config = dict(
    tie_word_embeddings=False,
    init='uniform',
    init_std_qkv=0.0347,
)
Each number is 500 + 25 x the weight over its row's rms, rounded and kept within 0 to 999. Layers, rows and columns count from 0. Numbers have three digits each. The size before them is the row's rms in percent of the matrix's.

# up: layer 8 MLP up, 768x192, rms 0.0645, rows 215-260, columns 96-191
# down: layer 8 MLP down (transposed), 768x192, rms 0.0663, rows 215-260, columns 96-191
# gate: layer 8 MLP gate, 768x192, rms 0.0705, rows 216-261, columns 96-191
up215 109:528523515495517550492521506527487522495503488494506519510514497499522482534541463506476504489491515482524494488495453514519529485554518496513504519474457503540472553491502531528484575510503438518521527539488522540435498532509506551488490488551501515506474474538518525486534492513520480535
down215 102:466490516495530493485529515497540500497477532520473509518554508511461488493572473505472517537476514520493500502511514522487508501445485462544488486480528490516559489475526435489492444509476543491467484496514481467486489541494505502525488520483479505502492484505520490499479492494481528472
gate216 092:545521515502532485506513496502500519475525475520494496494503502505533533499460490510483465517527466505528483479501516509520539522470446515539475529533438516515503485483525456501524406538485501562511483473547522496519476485491504472502514506496481520482534497478460489507503522491466515535
up216 101:528514524481519530496502527466476491453464441516505497498528490491497477519495508499521531512507491500509496472545505496504521542515477473489530497545458496508450497500517513503522485538449509515490504531562469540486518480525512538493503517474537526506464533500498432541542499513504472465
down216 100:489516516519476512484515496471540525504446520487503501494483489536469504511570427537504521515497497511532489472498528532510520487506467489489500519505478487526479452477494521529492507491468496488515479523494473497542513487511510505481536482526513484506515526536537455466510512519491517480
gate217 096:508469520509471532484489526558495513497480513503523471510478512530496481507494436547515515513502471473471484517503494488500515478553470505490474501492481430504499490471550481510505562501474494506517464510509547538515520511475540482514523512508510479492501508486503478483434458526482523506
up217 095:502518480485516498467473503456467504470526498478546469531474491454483460497492459514466500509511476505482480459476494483504510474515505541479485473566511534533535514482497490500506492541527487484528501490550461496481503515502501498541503474486539481493523522529507529525519487463524489469
down217 086:538463450464511524512549548508498521470528462510490502468552528523499484496465499473515542463562478513497506532527478472515472472519476509481538511511476546469498475555522515467481497519524546508489516496497497513483505500515454500533477498560507509475527477524521574475511516539507522432
gate218 098:479467534509521533512488507524491501510525496511440515461466527517452505507446539501518520501467500472498482475515526485496523438495451481477512506498494526528528499482492491495457488490512545486464531474505524505558494499473514507514479489506558484502521508529495434515480453523510516489
up218 098:527493500515463520433551503507513502547515491453464506525536507534471458492499517542461520486474450461493507509503488479502467512531495426491473492506512462481495525510516469498504506492561518552461519485453467478506460519481495492479482503524471512516525526523497478552489470469454509513
down218 100:485522443513494539501515499508463481491453541506566498579490515485524515480507443471491519492483545497471519473513485475506531512488484523502472508471524487492479496474501505524464506480538505498534500519553492455518447485511509454492497508481492521501504525516454516521450528469520481480
gate219 092:483519491489528480517492499514493471518499522538494480489499465484519514508544470518532536514500514513448497475486497451529482482456496501476520523509549476553538498521492465458525550519521509474500497511454497486503533491527507516521436533539473530499484557536474479475465516517509520514
up219 092:516514514475522503532525464483450470496515475486482536476475478514541475493519515471509518530512491489506464516475463530496509538495489515496522491509502501504480479530474488513493524476477526521495515471511480496468495518485492478486541527474496522511509466494534502502529507491495549533
down219 096:516513536500552539532480519527462467468513524543520498463519471515565545500502539480524511525490511476528487472497467522485515497503498520483550473523529545526489502503475465503521502547505513576550486535536508508489522468508496473504493541501487502508481475505499515443546492489470469504
gate220 094:505526531527529530497504484447535515502492516461487524506498504476501481513495543465526498535466512493497503506505454491508539523483508511523479501529486469512502503435479514521499519518479491499536476485524484480481509553482501478499434494503528488492505493514479464492468467534468500514
up220 093:487493475503482499541508491491507503492518500519547518515452530547457518523500485462513480492496498554522500529495519533489489468501509496521519506484554483502520469526465508450531472504530530558466483496476514506531482458517492518501504505480491514484506451502478463475505502528510482559
down220 096:559486474504524483527491494429524510503500517532471557451509512545511515520450511489551520500494507480561512511498490442502531457472529527513485486515497493505484530461516463514507499476502473474498476460466532503495518469498500533531511504532490535508498530497531490488454506500506460505
gate221 092:532507495510504529540528475539532530527499493536475506469525487500498493481529495507460446496515509494536498509467524500501545509480455517518516489507501487542525551515545485484495453476513521504509491503531518477536477474527534454482552521469520483515527504479508506524515489494508506509
up221 091:498483487500438545497516486503487499509480516531491515542468498533509436501472472485542516494484483499518510540501501457517499478506509444491536478494513510469453473447455533532496513499513476513491552500456483517480537526491501514478484452500490484493514476506484481462497531541513474498
down221 093:501497501488489538492463486487479477490492526545505484496495521559470467497510499500514514496481504502481510509526537501504505522510525495503457496499463546467489527458500525464494535536466450505472502487496438500520538506486516478493473489527475496520483507534511485438495557495513531483
gate222 122:535500487460495520494509513482431472475465456481532503527473474502502488510554505498524469498527498485522479527520494484504496538523542471548490534493511509500489530488511484453494512446465490543532473541441510474480512512507525529460522526515506498500497528492527500471501530526496530560
up222 102:475502492485482448514482496510502495512524506539518470463501531484538506449508507518504535515447513498527536496469532479522508492475440529490525494471499492492481497508536532500524513532500535494490531484562488509492485490459488506487487465462514516511465498478465461522485474478505522411
down222 094:505501527501515509473456507465503511506496511475496491514509497488472535504484475502510496510510471538475540506540486459502502511532496488469464514544474510513508459452488504471469553472494475495497503487513486512489511516494563518508484502528516501464475536494514512489486528505494495479
gate223 094:500497515535498471480486478528501479507487547511502470478504529518478528468518480558500506525522531498535525482485517538514527485502493525482489496489467479482504536487501474466474518504484509463505497496502511513551521440440516502501481451480529513512521550470494470498481510493505531496
up223 099:500515490500504510527530463477513493479509482504486502556509480475546498523475525464499510489503482471483505532479486485481488519538481454512484505498506485506496521553485554512502505490490510546470501498534482534484497525472490534535487533505510474514474506444471508521519546486490518517
down223 089:512481466456497542532496536455497492476501471509480483523513487495533520554457490477523495514516487488508493547560469461498458489516511530509513514477502531490508485490496499478553478452541486513554514535500494476469470482517519426514468470520497482515456491471462525543513466542479464513
gate224 121:537504458520487510492509487517502523516516506456520538506498513503514526459544501571477523518530485497535509503503529523501510478542478498555523490470539444508445572478529495484436501508497472488505542507466493479472472495492488519487480485474478485499471482500533504512516506494500501477
up224 120:533486521468496518466493512543523476499524514464480462492494486479525530476493507528484511512485501519485483477455487550520529495508490482508522495520551496505497559465488528529468540511481502522499504496488527487463498493516500477516519526490477497506461465473499469496522520441513550493
down224 107:490500558498530477497465499470523505490526505527507489469501461520488479498450509479494515490511495510472525499551532469487494479478509487473472529544499471492547455479476532507535510489569556487500498489470523517512526533478536533504507510527510508522499494486521504511447540519502472508
gate225 104:481507494482499487518513478545434484517531529464526497493484474522545497517506480509516503513503475523552499499494508525484435533466486501543470521501517513479492448484502514463463450525568538484480518498511507498469519503504470513539516494510532490503480530506505500469493484458530482547
up225 106:483493492537528487537517468524471458521495459499518466520475499470471494457504522492472510467503532480462488469527501442503502477527489496522524496541481500492508516522439508506481521503495491512462488535504522495504464535496489470541511491453469487495504454493547547517468523515483500481
down225 106:502533514504483506510507509512527506470527457484537535537472514473524565462479539518500519491523589494479533501492485483488480500466512491466496555477494485466497498489505446519488509475489513541508446483481529509490514529484517524503498482473470481501483508527499505512476523546485502487
gate226 089:515495530507486531484545492489472496458498448487492513535502495533510494490494473494529467503475493494491493521512551493509456514477537508465491535463488503455478462543495481488536536489474487548449460459456476521492525488509501509511538506502505489548501485502463491492500530506488514522
up226 093:492504499479488482492502519519531489472525485464477500455478517463559535518442468484468492508466481495468528525506479505497480534530511512441495474465565483513483441502476476491527492507493499471522513522491534491547489493478500483485514543568518502511507493485502479520481482512487464513
down226 096:502491473525547485500498511513497503446454518473450479477445521522475487485473515482487490500519504478496503530493457517486509466473468447524507589515521433500503482505508468485451494530506521456514512574482500518495536485538519443443514483452523489483482484500486483493511522539502504512
gate227 100:515493490518503487497511537506508515487451500519513518535514510482487524524444516448517490502507524477516502516521495451507491570477477492503455499514472548479496530489510502528509535497479480511545491523500472529480504458469506496510490545521487490493489499539524515537477444495484487505
up227 103:510514480544514487516484525499513490516498499518499491479498536535487487511508510508476503528521494515515500548554488483485489505512505510564523537483519504507485542525518494474586514552462495461532548466504535487533501489460479490502472407481524483514531509505482480489473461517529532521
down227 098:510512536486484477486453460508493448469518544516459506480486490532522490501480452522512497508465526485488473566487505482506516527508513523473473507509492467525492497506522482578510504466484457488582499492473536496484485523521502543511505505551489524471516526489513541510498508482487525517
gate228 082:526551498516461512568513505501517515497534517520479538499534520500475541459468488524512523522507463504507496535513498525496480503464471516482475474506514512532494489522529500486481532503492533464513500475496470518490530491528509506519484516549536516492492490527489456501480475479518490462
up228 092:451492493504514478456472490480482433522456483461491523529514464504581516489522511478525484494512477540471497493482494512525508519511488459508502488509457448487481493509492525487515464513476500501520531494563506475489483432536530492448486489485440497498491507500523536556498510522521490523
down228 089:468481515472514511515444482506504488468453469492505507522539534495481525517540485534468511510487451515547492490507505462502538487499516482524539485497523486472501486494483529489479539531433484464512505464458536511495472516521469531504490498466476503471465527517531500513522496517497509506
gate229 091:493519528488468486452490490510508499499503529540471465541432439503457512526485467506503490491505461549494474541491492539501487477460511474512492502511502475524529479462505497494519477501548477532447492510460538485457497519547467550471490497561492494526569496472476492476494504522475490506
up229 088:480547503481478474451485540481496509467524533499520501485475486464488450509456476490487514524478440527502499551477477524489553505525461489511468476504504462499506512492523524494536480491511452505517500491446520512466496516520488526504519523479517513532547525467530440535455503520474540446
down229 095:484469494516509501489523498556491487504518512525478572497507513494535508487457536508518533499502540479523529464476506453521492480537488495524512529505523518521518545538524459495569470491485496535496515508518507484516446472496525526510492473519418501493493453461517517457481469537500488476
gate230 104:505482534500534529485489486558507488489528515520499524457481525509468508492463515483511518500471513470490500510467525502512493497528484480493495533521491516509524541495524485484461468481491472486481495492551515525548486447440532541509519519484497515505469525482516461488499469494507512488
up230 100:529488492525488488500514506481449525537474489484501500559543480529505509459522534472491521485487551481481469532457507503507515514467521486524527447501537454485494491461514529511504561527489540540505558463506479483511479526504485487488518474496514504497505510511498552526488514475498483531
down230 097:480511466483485542474524524474481491484455516521508478519484463542499520508474454505517518504492508513494484519493476473499503510478523502530506480469537518504482508465510511494516485483520534550570517525450479457458502508556492497500491488540515506489495483568501554502499527500505480443
gate231 104:487522529487498469547484487504523444497554486495458487458501533523485489478514512544484550494486487485491474516466481490497513484499450496481484485476502512488498490491515514513472514516515507534520506494520500522504499514484454480507487480501476492495477504499517431505432521527503524467
up231 099:504484485493536501454497516477565531514531437489484507490479454493504545470486506507522517483534506481416517501473518527510503506470513521523491540472491541521546521453490453462539470495528539509491525468510556476507503442492483512504520501477512515482453515510505512485466482515503503505
down231 102:503518508496523529464481539504488482471543505505469505508503482509489489458478513512541509514479516462520459498484473471500467461501492480515488499510487514483520560516517465491505489510487488445488490510525479497532519491509482480472526511551466494528499503515496517524535474470502551503
gate232 095:497493509495467523493465484481512537491523519525516480525529576516426489480511487514513473490479496480471499517483480497488495490508473492491532484489469470467479519510511494536499479480454503496461511481545501541531494506512496495503500491491494538493474492471490487515500475510483477477
up232 101:489493490523451540554502485547510492500517486460518494526479510494516507464494452477518488466486501476487527500515461517525538458515446495501472482456492517490470494496509539471523469530492532512435502502494536519511488515477525475530504467493532484494544492540490475517523516535513525518
down232 101:520511509506529466500465501516471479535489481483484478498504527526519506487482538536540533498501439513504503507487501501502515505492474549462487455509469509525498450520449460508485513485481528474522515483478453536478533472479488505492520518509482482516478517508499495545465501474493460495
gate233 101:475492509507526536543472548465488495525492475542554496479462515534508521543510499483450513519486523491532468475552534506510521505424503502463530489506514561493521482477487483448527479547500515501473464481494538448493499498503495496505504485492557489529496526516462459518491516518497480481
up233 094:520497525483492469506526460498513484521499491475516469535514516504532458500513510507518467501470460512443517532514480492503490515522494491508504496487483485473487509506506552521519489436488475537514531543475518517533516490507482460497504535521472482515444491489485505492492484487506515518
down233 088:525480474483511473488492507487517534501535473476490463517488511492519535486511464467534514494512516479445534523514476463515540493590471468495502542470490503512499494504506497483509464490478495514466533493530508501517456465488501487499481473524521500513500499506535451522478533524486490464
gate234 097:547543486508537498482543509464464513496484494493492535487497496487417456512459512472490491482483517499557500515525501499529513509476500475513487540512466490476481446464558472489486486514491498470485510542470512486460530527464537473481498505502498520501520552452495488546505545526502557521
up234 108:538495504503525480455539542493469520535486510494475504487514487451517489537451510466502517466509472538500501486518457512506552516503528499505509503495532444530535488542442532532477533521498503529520528511491509479470524473519483512505514518561498524501509537528491515478515467496507503443
down234 108:480506471514490522420487533504487509508476504494509509481486512476506491532492514497487530521510476528494481486508454569502496459474488525485549517542503495521521507532456499526505499490548494489480556517442526507499507445543472483489468487495507511491498515512495519547534527492521522466
gate235 097:532505450512520484506557534519491503561547559480531487538515488453456503514522472445486476475520497505487500494492495494505505532505494520504508501485479407521482530502468503490530504498517479548436500507513526498479478488506499519498501506505483493503486446499530502492537505496487468498
up235 097:482495525528552475437540493490524511508485462505487531479482488488497550546500513516522487490504437493528481505481477523526523504550520463483503516454531468470497510515538499489504430468489484510484487527522530458507481478510493501449512489503504480501464530504467518486530534474477479488
down235 104:509542457494489513515510499491469503512495499547497452507471507482500505450514498484485497494495491523497500548514514456496485499479508477511531476488530527502482499498480530505470495467451530503532501454493494487477501511520487493489489498495474508488488489491511545487526527453496472491
gate236 111:454515486496516515472499482506473482505524510456475487470496471432526528513510505483510519521487489495470488490500496577502528508485470476498529470466553472521534442505447523493500528525527499483504513491512527488474495494501482496463527537496522511482466506502545502478505487486518518500
up236 112:441447494518504501477477517512500485524552504532515499510517475481529547517474529473479473482480509527454497489481514512481516481499492536511546500559543548504506546522456523468505513467500511511470495525521479491536491494479483485499462482465499487501533453534489510530494463482521486513
down236 110:511491493492474535535504508523505497475476456485508500512485497514492501535487511519496472531469539506503522491523506418511474521514512514446471499467503484515460493492505529481506527531446526509476468444503509540556504539514541558496555529455503480512491487511532534517485466495487470558
gate237 094:471487506490521511486493456470493507523480525479471500487494535498488538510551455540522502496487492455494503520473482527522511463522566474513474530491494474495476488494510491481500498475524508474480480495504540509519493478531531550450535494466517478502501544463574467505473524487536554534
up237 096:499539487518502543519518485482514532473484500521482490553515528509500522489504476501529490508463508481481520489471539499485488509497554504500493514487496479500453506547539496486459508498516510528503479484556516496477442525519508493483510471521516490504509539505524446507507483514495553534
down237 096:527471490471458471534514497493529497495504475479499524536525479504533490500448497499506462511503477507473509513504499485496449546477450509500480502461459485515505490532482567497505512508498483508557502545459510502463482515504525432478464505528496508502452462489406519466501532526499518470
gate238 122:527535462507519487492559474496492500465505517524465528472511553532514506485548438549530524495491538515499508540492484511500526492529513489529442504477488490547492480489523440464484515483496500497491523500514520521477512487490488481523506507505528499511534514466519484487465537540506522497
up238 103:503466535473538498494513496505522495461450505496545526508447447485488528490486482500506541498465498496519521515489525543494454505520499483524526526540505504507482518499527527532520498487495502504522466517480498506495523536525542500438498502488511490495498462521430495499548463476489532537
down238 099:467471518496480523475562498487485516503467492527526504516494517505496475535519517513497533499495535535516485504471555536527489483509493505534525458532497487477477499508508437499473500469516512539520489503465495503496473554513464506480469500471488506484493533545504506546540492500479499523
gate239 090:461491484521520563509518478483500464493497551534491447501520539530472505508552485510472418483506481512468492492490502500517508478463486507502501507481515528503506508496470534483491472487510500484491507543491516453539515499459503514529493511468491477539512484501472472479509502518500492494
up239 098:493503517491495453457416543467515534543512437503523507512508507521495510487506564479526526498485507497491472536477486486505488454491489514473445503498521494509509508463528472505522529494466521493513494439423488514491486492519534473499542518512493498486486508562506520536468499495496465538
down239 096:528492478519484463537498508464492512485505454487452501498523541515515474511464474491539508483488562516516512519451481511501522482527496486470479488470466504455508510466488426487513491508461484488483480451484478497540487505499457482494492489488497504522527540502476551524470516498512493481
gate240 098:531526510508533489491503468479498501528484534491488522464502511521521535512482509533500529543514504513509503553534477493477544502505516498495477500475514478546506492480544525513512514539488519439542516517493492506475531457466487509498467505524507542486499486526501514513511526459472502523
up240 099:491505513485517490512481516485481479532487474534506549470510463485461519496513453503478545503458482560551520525547464519519473481460482511486535527492513496552476475503495534545543466486469478533541464487478453512547512474492493503477497509488507530499529501491527533464532481498488511500
down240 102:459492480529508487473523544488508501514478468471549524528500499497516524549501506491489517501542508481499508503501468499503512472480528491503500524496491459526493509522484540499497502497486518518491461477456475507520504468496505442478481429520529493531498508502510489497550454473512499514
gate241 087:470532503509484500555522447499453456513531510475514544512496464473476495546500484483466483478486516496531503482523515533499474480506492477493510500486525521469515535531460441508509472439527489519525483548492487497551496513494512450453490466473479512511498501475509479492489514520462494536
up241 082:527517512481460536528515454579491476517463500511490490512467503455487439539529523465469488506450514486521490526496530500494476540506520457438514487502541505496522524495495470542511519463519463481473474506468536475513530442469514494482502493469459449535489489482499454521516518530492515493
down241 075:464507489497478511515510466514497488525475516455530499502470482497457480501495505493492471509514509502510525465498503526491483477527456508518539528511494470526496534555505490525556490465514501512497494479522509506521541483470513524504529496481450514497516484488469479487494460472465489518
gate242 087:473497487522482518501458494454483486495468500540516534494519473507518465508507462527499454485528497482503559461468549460500480471508520493487486505481475502478496492505469471468486537469507538459478491501502464476507469490452505492510495463512490526495494508480476486531494519479508512494
up242 097:539541440526496465466559514538474514477483525499483472500527463471551479506502511475520497483458515506496512509484523505499496521464494543542538474484507509519488495540473502542501469513519504487522489458527429476533510555503465466489482469486485469461520503494509524533518493487509464495
down242 088:520487568479533533457521510523482489497515529483438537505502467553473534483526510494501528505455527506520499518520469497510512507525487520479481542484520547496515512456492499468509490492486489473469504469460531513481562468522533539507495497504523511495517475507518478544506541521495492478
gate243 108:488518535531523515527514487472545489484455488546483471477480467520480504507502478509498483516468525537507518537521522516505535489494503524482462500516539468495482446535553513514452482445489532527469473509484525457507509496508481511514504512494485485495502488491472506503493518533459523508
up243 108:465507498549525515482496461484517539505514442511532592513501553493501475501532458482471474520510509544480507465476514476505512504503569468526487498488504467484509526486492477503480492493478479495506490487504497518551531521492499491505462466462499520485513471477487470480470477488474507504
down243 113:483501452472536459518499477486453490515523462450491490501490544553507500489496522472487479509468453525477499509534510516517510483511467506535497507531467525477517480541505553530496527490482529429456524539495524486509486512468486500510501503527454498491510489514503481490535532501506547468
gate244 103:516525525466503511514490480521531477497471504513523525534467501530544551538515425504496466510458513463503522474453515484500493482488494423531487530502504508532532498503453508505479516486512523516510491529512535515499509486507559491525498535511523493487513442488497500493498473483466549456
up244 083:520525475466481523490507488507469495526543494519519502498537534464567491531487458529486454509490516484496508532497500504495537481522469510476555511453494489476494478492508493514510520516519522463502514512506510518509469493497518474523490488485527511501451484545514486486450490515507490474
down244 096:528534484492489508493439506519508486541479538525485492519503462536483510512494445466493464497520452489530485485530488475511543502493527488493482456496522525524553483503471497519463545492506496479509525528499509475529486471538494463469483508546462484497524495488493488423464517520487487494
gate245 094:529499513541545473512467488532469530487503509526472523472484484488499508478478498523506475484521486489528475497515485498510519511494495484559445540524503509544486476476458485469504492529419482523485498522458504473488503534490535490462514521482495512499536513493520527493520506497498564505
up245 098:532499520517502503485501491518519490452498467482467528474506479471471522502475502474486497517433520497484506526549490457487529484463516479522539474532520509514488450521495509503519458506471479463503532494547514503478512510502470549477520511529461508514499477503551547533531539515543526502
down245 102:524525494493515476541482490475516499469474500506527532531510522457491472496502464474469521525506502505485527503528479513486495488562483506506568431475495481499482492475524520489555504519513500448445501488544487486510489487471456497520484484520516484509492508498570474511511485486493498491
gate246 090:476529490515506521521490480540457488485514483516499476551451461503518514508465524446482506488511521485512478495498469519509475461466504503464561532488493491529549479471482494513538523518502482543463496522507492508464459477493519517525497494500474492507509524488513561509521505475498538453
up246 102:518488516498489514507528503543468529496498529489485459495511530525519486488525496546464532500468520512475515514533552469514486482526489465472482508498508497483449488518473512471481465515502492483498552500498528491462499566523487518469432511508480481498478523481499452502479482506503469497
down246 100:506522486500481546495543528473540487527492482470469473460527535477517451476466513498500489521506532504527482518509510520498510504470519498472469529503480505503492484491517470545544546513453483510506517503462527523491503533483512472497501525510501478485524539518550469508461464540496528551
gate247 100:493470507499500531506526497502528544535465554475450468473526558459489507471519491509537491475502489493494489526498521551483505549525502529496530530481510512531514508509518517487479447521478473535481494491493519498464515513524507507502515474491498471511477482463466483548456541530500542450
up247 102:465535544510523510525523481496443494488529485478496471504499528519521460532436471481493478503508504480464472536478476462504502490533504521471499520529475465559531501488490480510487520527537491471533502535524486537530470463488495506537480502483480494511543495536509449478500496469515468505
down247 100:528516539486522465486449470508524523555520505462522465524544498474449465483511495538500475519517448496489485542472503480495481509502496480509539493532469476471510509524490493496523468475489510524547523518561546509473493488531529507466544532470515506480455506484503486503501492502469486500
gate248 096:491508480491529551532514451469470471490466504497493516495509480530509484479504432538486469503506519474524497473528504483507529511508536528478458533426500520448495528483487498536495520492547505522508528527484487465537461524507480474533514531542482516507469526519520484504501505521490526507
up248 097:493490499497507491449470523530495521500477503542539513508524509481489511549436500496482538492502455491454514485484547523492477491520503551513526422493491534522485493482506520493516512531486497543466473449501485486498516470545505471482499485493496484505533539486523535455545469485474443472
down248 100:523502533527509506472490523555507499488492480488501563516508523504477459519493504486487485505457499518501496473468463463512507472534516499545489468507501515491522443485509500526505498559508473439414502433500500498487504471506473516491500484480500490506542472508544524559547457494530498498
gate249 106:485501501478442555521523503539480486529462501478493528464461497488475501527463500492492506508479491507526538491486492503512488467559462471494557508463470502503493470522471494492495462553505492444544513481511508511493495545493531513454493523517494509501517556512487516469488458508473442500
up249 107:489513487450515533502465467484468466526512481505460509487485513495492553498527462501487497505502534491481466542488466482498524514494522461511532555540514514519505497486483473451489538490520488512505485502483494532521522503488477521529531510513487518517522517454504499526489513556505523459
down249 104:524501529468473487505501515553521482495465528526498512496533489517480477501503481531480443517503445506513488450458518523492486528464497470493549484528514478518525472492488495527499464489464490539501477519484471538473517544532509476520516512519504480488482477483492523552558410520483489500
gate250 113:520501503493513514491501480481501477525485516527500517500499499511531514532502504504550510481435576461493509520462488525500493476468490460504463552476560486495515451530532435499483528536526554467505477540493530484456512487471509474505488538531495483505480520500469473504481507551519530492
up250 098:517520535476526542483498492496507500486494516502514516443492540550487525515474471515507513480511472468509511501543503459478495529477480498519440525510468499490511504471477452520485532521513535480507509521473517499523536495474529455508513495516546505509495494508522447457447482509504479490
down250 099:476534473484485520512472454468489494508489540504458515493491521478490494504482487492471503497498524484493491522489554490502468525472461439536465513504482476538537478513489523508479522525466499427541461549525527492472468472538563511518469560525492496488515519494490482509424520527503563484
gate251 107:481495442513473502455490492529497445537492529526492501524521506480501495527521530491505465505470504541497522462532530509531513493509507497502519454511539511500452485498501499526508460525586515526497499509508488441459544523521455470504475488531478499512502501493507491487517486545502557477
up251 107:486481502482502503501532484503476489494545482513496501486461497498503528540541531484507505492525501502550498472521536576503479485480532528476506508452484538467513450486482471507510490509526521541533519533528518459492494517517543467532516471486501498494479556498509551452536519511509502501
down251 102:517482501498464510507520545477476531537501490492534493470528519494489479555560480474532512537529446468519499532526490539510537481533504508508492463457480496483529536478512504551528439496521507514506551497528523513457499479534475496508463502518463482525460505502576501494538545506504475492
gate252 104:521527491501476490522533483476493484471481489507509513518510556505473494465482516533520478498489448504467513520567537441475484520480480465507476490479522521500468497493466503497500481496476483529499517518472523568485490518442477526472494514515470503498508493496545525517497465508515536476
up252 095:495516503519526488499478497485532482500526476503423459504444490540499504501530484537526475514491501492486502495467477508510473454498545527476453512444526499511515498522502511490507539539516513501485492514487505467534508447484517475520501481489533479461538525476458493487472524521506482522
down252 090:509488463463529483504480507492509510518480534519485481475518517494533458509462483513510578517560509476494504474511465481502503483530514487529503503471470469491526503532529450533525482497475518531482500511544548509500483502526533502521497479532460505522523466512477492500502504482499472544
gate253 085:533539507493484516495554476490481495429475541502465507498510488499503495475544481546504536466491488480492530524498491431468488503505523486527475517504496480541501516496485522480491538521508480484520465522513503518462509522505514488511493513495495493514521483512511513457517506511486521530
up253 089:509499454498476515510503487524494553514514519525512499491521510491487496486509496509524488521548536479482471468424519536487525474467510471521498522504508453518517493502524508525477471519510488453491504507466503458507501470514478510512483548505540502502463509521497504535489467515520474443
down253 086:504504496453562509512457508512516508485506543493500462545471497528526483535537493493473479474513494509483490477507474499519506509525512481451497525489480501516496501513477517502525543505512481518475501538487511480507476488496482464495534468483505488508520516476449479426497485452495469520
gate254 090:487507477520493466464474496501500518479486489505515572481499473518501506498513553465516512494517492500511509545543439509469429467501462524516463497491454507494517526481497466500479468486486514477511503482527483456488472528476485485527519504475505499509447551506509510492502496555514478519
up254 091:505471495527492521547518481440501516497556527495509503520494505506460538460520476498529472505527486501507524521451536472514525487490467529544518488523455493513500494454527495532482499521488485504494489452512465511514494521482479501497483505500520533522494489526490497484517463497492462480
down254 097:502470499513469527539482508522477524467478484512475552518478506497501500500562507487530535513485580504542495542473485498488485475506521495516496503519497542478501538467477483552468514489485505506501518437505465491491497568553512542500499485490534516489500480511497498507477493518464506481
gate255 085:476502509527494489434506482514476535521495518502497524535498527529517499516527544502532499491471493553501475527450506488495511478497494535494507512503486530521483534523451499518523482500510496513483513460531482424486507526433484504506469486481474502507486441470472519520519478490492468462
up255 097:480493499521504513486505530515550470510511477486485514550496473502503474508482470463499489489492534517511545488482506454491508534458467523507472513489569526488498497499504504475490538501530528491489481456504474478494553492526530495495458500505462512519515527523518502493530459550488483527
down255 097:514496508473528527504506482506505484468514548501501483463486517504481564518522502510518510512443478513469506484499537560502528460534530514520499477491509488487490474518508487536506496509500506494469496473525529519485498492490438571541508494500492496515505486511515459545502489482524427486
gate256 107:538456529501456513481475515507540480530500522499461497515496513526485450498452557470508438478492531484497485568485537508504462469528481493453463489495472484508537500505503457463498503483505491496518477504530537493473472489544528506491519535494487511492534506460512485508436505546512481495
up256 105:452487461472462510489455476492526522496503511509537451486543509534465478484499474496505497471460498468498491453514544522509505479534465542461529507508474480467493457470531468501514512503489495507481525505505519475498521479496479490534510466486523510497482499475472477537488459523467514436
down256 105:463472488519516489477485531499476493470541489478551514520488537531469481524531485532463465486492503485524494511523443489509526503543548524521491512479443463460490511469490494498498484496517526488496489509480462482509505480489490487494525507502537509518477513557477544522492518490518489488
gate257 108:528532493509471517549464501494500466535487508489492485466496475508458542501490519495503478495505507468484461534550498488503502476548470484489482528509492543494506533495520472485524462533491497467499480527492536535463478438492550514488519516482524501495511528502520486523485510500459568468
up257 100:485481514517534531472489502510496491488468487509520508494501502561509501502538456522497515524474494484499525503485513495521469511516457505510475484485518475518512533467522492504499518480514536509471495434516486511535509509463504483510510483479501485518451496502484454476479439498497490507
down257 103:483518510488549509492477509494490475480482490469510484495487531546461480525487536503511495509463501497493530531515531469514531496490510476512452508495494513507541510450493447516490492519491510486448495450546503521480519513447500506477500486488503487520503556485510503479457520475513542493
gate258 103:496488507485534462469488514501522504483514499440497508497501488512498553479485502514482518511512527518527494510520445514521535457531505495538492498531541523589492482491465499475536500516490555505502463495497529482510567473498482511477505552516536505477506516516497512452508463528509507506
up258 106:472512480478453467475481554536494528485494533460508469502522462454485467490514534499485508501520472547498499470523483513509490524525510495501545452564502512501490506500476504482582477512490509534513532490502452503482498527482460490496484480480441532486495514495534486525513472470516491487
down258 103:521516475477453475518451473502474485464483497527486499513504507526490445483453450474481448491513443504518531515545519468491508517465563505449541458470480502483498514516509554501499473505464511534470512537492506474545513538469469512506487514486508484531491534477476502436463490504512481502
gate259 098:467517500499488535473480500490549520527474493517483503518512507509444441467506492528527476506425474519465515481474543519508507494464530482471451516513508502489480500526551483514471482490488502531507493486500503485511518499485468508484505504504524490503494547462435456559442502521471513491
up259 104:427496498482464479497524502506528504451505510482546505497492487505537469516509502535479508460491505512504510495495464480501485501498518522477490493503510527477481504574550498484531502527480503448526520527509519463541452514509497487510486470478500494505518482499488528473557501480459526511
down259 108:543499535496525511481494500497485470535526513513518465474513490487495584521538526520493531480552482485558489480528496548496510528485513504502493536541499532486483491480461508457491557485509486493504485500486488524451528481534470493487488470498508510474500513481552526482584478506480486491
gate260 102:516495471461521543520450473479543501535478497508512438504511517535510487513431493481505492532495527487539516554479504533518519517462510488482487477477527509477504488476493504468541507521506535494509473502566498492474544523485524469487484499530509497522498473516524512476518447498529499480
up260 107:509591542543516493485502515487507491480464461472531468482520469491513534503492505521505472476507484503479527443492531528463487550506475498501441502466460501466511504535511532476500511451515484473473501472523500507500531502490471476479521531442503553523510451478511481505496500468458471504
down260 103:528531493489496453504500515470496508484475506514551504481532517482525509498548518545470509487511520512495504471482489506492473493502527502465445525452486504482470537536515486461489513471511501499469528493525532495498485505476456484473504511451508499493519538500495503539486519527515461505
gate261 089:537530479514489486570534483525475542463453516511529506458518499497505510483493497494481489500507484535518505480545460463506464522482532522497475516486526480526482498460477464502500499537448529492561532473495505505444521510544494476535474498511540488498531512499471505492505496542493517461